From a checkpoint of a small transformer trained on Wikipedia: hashed n-gram embeddings, 18179 steps.
Each number is 128 + 24 x the weight over its row's rms, rounded and kept within 0 to 255. Layers, rows and columns count from 0. Numbers have three digits each. The size before them is the row's rms in percent of the matrix's.

# v: layer 5 attention value, 320x320, rms 0.0735, rows 59-64, columns 0-79
# o: layer 5 attention output (transposed), 320x320, rms 0.0735, rows 59-64, columns 0-79
# q: layer 5 attention query, 320x320, rms 0.0754, rows 64-95, columns 0-79
# k: layer 5 attention key, 320x320, rms 0.0746, rows 64-95, columns 0-79
v59 113:129148137133148112140117080139119151077131128146102104165146169120108104155128163147141088121137114144139117105113119143152089124125154154138120105125150148087155153075130157106168094143140166125108089148126104127109139088093130111133134160
o59 092:168067122091133016238052135053172192082127153221103122168161145144080155149136140133139111110149131146122097142127145101142122141152123115152114155146148120089137127128116156111178101125104134169129106110139149154092155134102130116121124219
v60 101:139147105120149149127160136155175100120108123153072142116145102116097132094123125115122106131133166165104093148181130184184060111107163151126125134142115135114129120115116171131116162159128123180132099087131119124113118096106123139116117142
o60 110:106115116134123126124148121137181136112124170161088090147155140104097138125144154099158091131097136169137158145098132129094101144075153132162123082143134162114158134109138157136114139107146110136144117065161154162119094137114139154134107162
v61 092:130111116102171130140136097136138158059142119149126132143125136099083128142095148155163146132123136129100152099115152076167112116084164157129102103101127150098135113105126123094148112131108158115108100127148122116122104124136127124130177134
o61 101:101081115087146111103120111116174147091127124154092105137162139132081131154155161175141083127146148157125108132067135103122134162130151129115120141121116119115159148128093114117177101104116140147127098108178167141107175145121097116147134193
v62 105:119143113125149123130128090128131110132160113180105121109148128134101163123097134134158095131127108151123161124143136116130092128111154161133120076151146136118127119132118119112128125119121153115118110142154133112092127151151133113128132138
o62 112:096114152119144166067151072144141085122126109168113111142163122125126150168144129191113084121140123130092126143116122138105105124118114110111108109153087117142174131136090089126159086127130118138135098163156167119078135124111112141133132168
v63 115:140132156128126150136130100118130098154132153127101110113095105117061135143119077146147105145095146139123089140137151148159114139097154069109134137143132132136112128146119137150116162103136167141122100137131122130144080120104120148140162149
o63 117:149132138136095113170151134130128148119094144127120168129119109090062122130161123111108149131120155136153150145143150150083135158099193115087155087118138121120103139151146153141082138092177160076121114120154127113115109125096131159146150149
q64 080:128142093151122158136099076108128116133176115132176119135135094182109164132179101138107123103119119118079111121115143151124112195159179105094167129128125149109160122140127120138150199152110143119140138092161120104135124172131155133166157152
k64 073:093139067157130125143142114124127186103154170149151138140108103153152153155094111133141101140123139118079091106114097102162116114117132109129161187156106132090138122135114125143151182100115156126154141080154141156123068157104089171136156122
q65 068:136153121145193126091132169142177130143086084150128115127105118137123102092115130136132127101115113121124152095119138143129142114103137121127109085101103120171128106155139131166125135111072132164173150139150130149113132176170168151106154116
k65 071:100134131111137130112122103092117100113082118132095140164112139153138134133129094098122100137117105162149108108185094112141102117128125143133146182123190106108147109080080153098136107104099157168127174123160094121137094090120117175081109134
q66 118:122102101093184188090183124206097083164071074115127119117118118131080135091136138144105149134100117150145150168144126164082097112124106119114139052105108137143130118117109183158086107124131106148097157149157130114106138118170143124109076138
k66 116:122115150144159159106167154209095100133144099097102101099115134127099120079094101136120168134111113100191153146137125136093143143160118121105114100114118141157110154132126139156094093130148067176142166178146129120122135092150134086131103100
q67 084:128174130118099113129126128120133114131099096121126154173136122120120121102156146130130125172117122113141112147163129121122102115118127119117103107108127160126127126137144127145162138103162113173161145180121101133120112147144170119097124142
k67 074:133142112129104159081147134174121130172144130124092108085138121112166150129134102145104167131119134131093150150150118159101181116144111138128147118148110114152124113134162120162160110111095125167111165139145150121120141142158132163150131111
q68 135:111078129098156200103159143174097080169082050144112121091128117123129127110152135138094145124139102143142149151134129177102115106116068120107119094106110107141145156126082148143084125085129093122097159100122150137119146126163119100104077125
k68 108:118120138096123147097166100166118093107156104076118102107126121088127137135118139128128150130128125107145158145111118138068143140125134135154124088130110128146153099144130106140124146128125114175141162185129167139108148099183138113138090110
q69 086:126137136146131105140093138141166146120127103129162155134170152171121095154116101129130148116163154130098115127143105136165095084124128147162144157149113143097129122154156136110153125118093128176136114111086141143109092115125178108128111140
k69 100:149137087106109128167104111086147121132111112172187135118154147160154113142142130123112075098132156174085118142126148095131104109117148123142128151133158123093142098099120124126152118134126163072169097086136186118134096155119161164082125158
q70 084:147105107114178152131182142175141099123118068083079096123115176112153117081106156111095148126133185108139137130175090126138139102133136153146137132117139130148133100080102153107127109178099087138138118172149142137108152082093123154114134099
k70 078:152100132123139150140128146138150128150099140161102111114092125145091073119098172142121174139140149125133150082167179153107117136124147142133135111121099143124085131113110136141102159143150134134090106144119124127140146134127134121142174145
q71 084:121169163115108134109105107139106119142141135178156118108128139118123155138140126134145138104102073134135099128109150153125114168155141082151092084147126135085130149137127119146127098112184160137132142094093095131167116206163120123114133135
k71 095:137160129128152107129152115143097111127124116112161162134154141115173165130134119101131102114112109149146133160114059134135131125149104185151131083159185113098141108106140117119118156118125100137171126116150092151132129139146123176126051133
q72 085:134126088097114150128107086135135132151174114131145095127110137172096128085125120145118154125094179119129130137120164093118141143124113110103160152050146129144117103133124147121116108144150125105119138183155140104136118118090152131143143142
k72 085:129089113139112135129097137110111130135135131118110070112162116142115126116141099081157136120121166112149186098132168125155162134098182110136145167101120156122141106151120126118145130097101149148137133181094128122113118157137158122120128129
q73 084:133114170093145150110127113109132085131067137152130085096072106088128120147128098180122125151091103118128127135134131146123123160141177110151111086137110145092129160101130119140146152128151155092123126123082135097118138132137146121139130135
k73 085:109149140147139123130127120138126139112108132106133107151076150149175130098083096123113090122133107143167129150121094105139147131146097143141154083142121144130150127118139107086107164139164116077103102120116049119078127105107139184143115115
q74 085:134159136135166090143131141136130161120145135129129150153133128133160145147133146087124123112146151126134121113138122118164135081141068133091115161118135107155122118191126136097099126134109129094160131140171129162126132151121109136126177129
k74 085:144112114092115122149129108116126108151146129138140132099125120120111153133170159120163126126140147155085172118142118149140109130081114110116100148129133115108132096159115134160114090099104147165164131122136203140150161167156129063103162136
q75 097:103091119179155134131168154175098140140108126143121120156128138083167118102135112099157161107149124107129119132126161160120136136169110116145125175161119129098102127105160151127117083118107091163118131127087130142161121134142093135141085096
k75 105:170107110146182130126174146126163135132120115156136157152159135083140107158105153128115172149144125139125113127089179144112123122181109120084158132159114095130113166132107150117116134122133100122098125086182136139217157139147111134138117126
q76 081:140171125119088098153103117075112169116175181125148169150120129144098161126156115122194126101082102123120132103101131127103130147115087142103105131094134106180130112154144080116089150123134106097101136107148099147152109147123119116160181144
k76 085:134118111114111109137128083088095110114131132103124154116156095142126159176169111117170087102117116153104153122123112111145115091091170133144101130094129117122172103148140152158147108085083149172152165145122168147159132132118136091117108117
q77 085:109195132103074112129084116100148143129161161119146141138148117166099187159123137136181101155109117130163121143105127119104119158103115116101120097095147122143131104162128080135117125082160143118122181105159108112140097158138141136120149157
k77 093:108124101124110119129155107119103099107143127108140104115139068154169157141131072106152067104095130134142168118136081112134164082105155152172142120115149167105160081140143134139163106114083146158179148151082135114065096121113125155115091135
q78 093:134135088140100089153114112112096161105160179116177152131144065135111144138156072145147088111133126133088148149089126130113132152141078123118127152172118143140116109159152084136105161120126135097087105103113122098139100130121120120151133141
k78 088:114131126121090128112082073119135091112174124084097147149152117105095169124143096136131086139145102139125143146143135108170135106134134066135141144113113135135143131128132160157151104125118154138108168099159128117192113098101112092112155107
q79 091:102096168194169093090162162163154121128113109148129132147162178125159141116085132097093105147184115100112132117132100108137174096154122127141133166161108125137140123116144175095139129139105132179144118151136145136136140136151137135141135076
k79 084:169124144110143126097140149098147095146122092141171133101119100088105136100115187150121164128120139096101184115158122140090110160118121133139159145122125118112105105131126152130118108139151129140179135097146151113165141125136109125130173135
q80 100:161132164088111089152082167068096134178085140101158141102117125176133083153140111195125146099087102138125170099097144088137140108105116131157130091148115115160130110112140160133124110159127151107156121132158130130082158155108079102145136149
k80 103:190125153115122130117094178082083109183070109098164080130113166192169086168143119132121114108122118134108151102112139090141136125104139141175166123199114129145104144156140112100108155126094110069140108149161095129126152147141100109142159113
q81 107:154089104085095114157111148102121099135098178154163148099085119095142109151147153123126124135041100134129137118136144126156118092138117100159108142136138112145158145095091150107140082122140155127109119152112107130123138067110109148132135153
k81 109:144131137122077135123113194113129096124103166150151136115128134131127097128155171126141114122088100115114154096091138113151117158134152107177161122179097107144133149156064130118163166118116103119111161140139100145171158098130107149152155119
q82 115:113099135170157172123192166155165097161127105105101087175090190107165160088087147094081140118143095140144116119134128151099106119143121162137123137126150165103112171105142134123140124137141112131122150108080108179157132134120150120132103122
k82 103:089128147141103163103193118142161134139146096090122128112124150115125191098106132096117133114148131135118093130124173135106114128123139108167112160146092157117155167114151146138132141126144111151145174112092106147148117136143119091147130138
q83 110:121136131115127106157108134125140110160093105151118132139078116131152154118168147127139082129152114173119122139125186163148101137126099101103119145145153150098140149146131125132133100068149177128137122099140106158155124143147149122097089126
k83 106:139160136117096122129165166130130117139132061128110142114099146115128174168150137117122127140152144142121123132161141124165132140116107100121125109166111133068163131127154120109145139121136129146108191104124103135166115095166120133134127130
q84 106:119126149147137091134121142149115137167112162132144137077158150101131134141109171112147168150108108157132117119201141137112082104141138102121092094142136130098157111099103149124121070117122148143134138111095156172138161118118135117095148116
k84 116:213156142123125109137132151131107119157107117144143096110136157145115117151139182139117136130119112179113067090136139144134121111125153090137084116152140114126134123092125119102116101122118139087121148150122132163137147091097131132091134136
q85 109:133155156117139089096097118076110143128119106128151098107144105129121143194112134143100105157105106167163124133141165109124146128145126101101139120108077104119165172148116125109113113108115098132137114138120098122100149182145180133158126102
k85 114:153130154121135110085101145089127096116135090132158118132132125139114116160116150152101123166113119140133119128110163132135132091138120085079129141107078131150173126171135131089093139125141093138118139113117067114114133153145166128134118134
q86 103:157095147121145158143102163144152129163078111185156099094130128149093095074114088126106150133113137151152160123126138106114121087152103111130130131086125147122148117135141166166101163134126158133132111105149101163153096109139105127123140146
k86 100:095125172151095155141109133135134153135096111145132107095185130134137081124156086096134099110169099163104121120119111106104145107171130117139140123158094108084140106144109135125112196128118110137126132117141119158184114122172084122171136139
q87 113:155156159075108122142116128093101092157092114116146147118079109156159106106140133107125123125095090140144159122165154125152142138140129152129104109101129154110151128115105133139121174101137141111132149121127111152075161138134152133121139132
k87 114:113126147119087134124136123085075120141108119106159127079084156141156147125131113099114091123134103126111150121152129068181158136124126132135110082110126141111137097163132125102110179123142132123133157110150108118110131123170125145157164117
q88 097:133108105171137167121107116127125162120144125139106097131144103113106165148139104150102120136117138152121113153131126129099142125161135115135152140112171128134090107159123159105114143093110118131092104135134112137130098128128144125198098139
k88 104:073115139155099150102121112157140154111165136119101152119156102084098125155124109138127127146145119117115168154102138131097149135166139090125137144119117110114113097168089136120118158129133089169122143145138150126146119121142115113180112131
q89 108:128141157137122116106154135113139168125141123121132105112157154120129141138104168135086118132122164107159155133121121119140162181130134147133156100137103120144154113114105121131125132171146133103168176115133140110103152175116150168101127128
k89 109:166128145149141114114115141121151149137122126135133080110127145152150128123125168122095112134112139154148140121123116126155122124156134174136138130090139116160150144110126131148119082142125163082150121110111112104116141163090148163083148127
q90 112:131125164143118108169105128084100119147144135143151121081124151110165160142145106131133097093133118111131126094105104119153140100123153113143091152115126138111141111111116125130153139158092141114101111138132124138107106143125182124137147103
k90 116:090116135123122119138103131087101154173143119135155132139129137109105162123150096133122090116116133117141140130190142100138109102089139102088125115135115126132122137154152108128133170111142187150156145104124130155087133178190173130127113117
q91 110:131170151087104107115139109111113083111158141122128116165112102134125115120108123124103115121093119146124126124139181123137162130112167148134151126076101145147137136103112085129126116123101101193097132165154140082159126124127142130110137148
k91 105:126157156132123109120146084084106094115120135125111100142097091123136163094086125121113107145088158097137141151149154125115137128109129190123130077061117132161139116129129156127145109142143134165131097111106124112124161126126161111133137134
q92 132:159124155133192126119152171158134119131082088173108087125126129129138115098098112136102149113123147101144108120164134119143153089125102161104146166119121172143123116132125164118158139148131171107119092113124134114182161085113073159129184137
k92 122:074162122155086135154114118111103142131120129153123129098165131124141109100148089130147125095174122097109098123118125113089128145134122159116152149118130166141116105135126113097165140123131112091121099126128151126163161134172086108135141132
q93 119:110130141138163139102148140164137113137083139124125104153105130115135127136191127088108144150092114132135102175152125125112129139171121145132150120151202144120112153160140170122122125097130131161126152138140091166130130150124113131126130129
k93 105:090128144158083157098158147173125114116125099109147133146136152081129118148147144113128160147163114128105116152121117110126149147170134076160163132174124124113120122149130133112135160133128115155124189166141133125164134112124075108158137121
q94 114:131142129062111093141124119118099106121170130119150095110131112158115112169144101152159117117096156078145098093109099113125149117138130156128141128084114113153180092139120145116113131098129125113125131169145141100143152086104119146158129154
k94 105:149104088124154092156097128109095097135121162149175109141106112177139122146131116151142120140101166099137130097156100121119116108091134183123122107092144117146105099140144129118113131070128157097119084138161124134113170130128151165133107164
q95 099:138101136124120108120141139134103128106142155127109142138138126134090102119144142175111140128086128157168124171136118091118137086113161108129119130114148084175157089144125124116096104132129110170137100135145181107157134116126091146141101098
k95 102:192105156115153109123119152142129061129102149133075124137129100143109070122143135153135138151108119147152112147105109154124106094155170125138123148131134113140162136114113124123100110128115103114108106147136125145156136109081117123141117125
v64 091:112133105143110146122132157130165150119125088101130105091085122136140120131173115160108123128126165103132149182119117138097078151137115076107176142111121137143129130147129138135114132088109097089099149153127126101100160147159102152121137114
o64 080:114232080114045195074129058156065108095242093051105113096119128109133121122127159146140159151108140117159142106109143126145126102126136105081132137108122095154115136109138105162103118120159144104116158152114132098156118127115118128139144047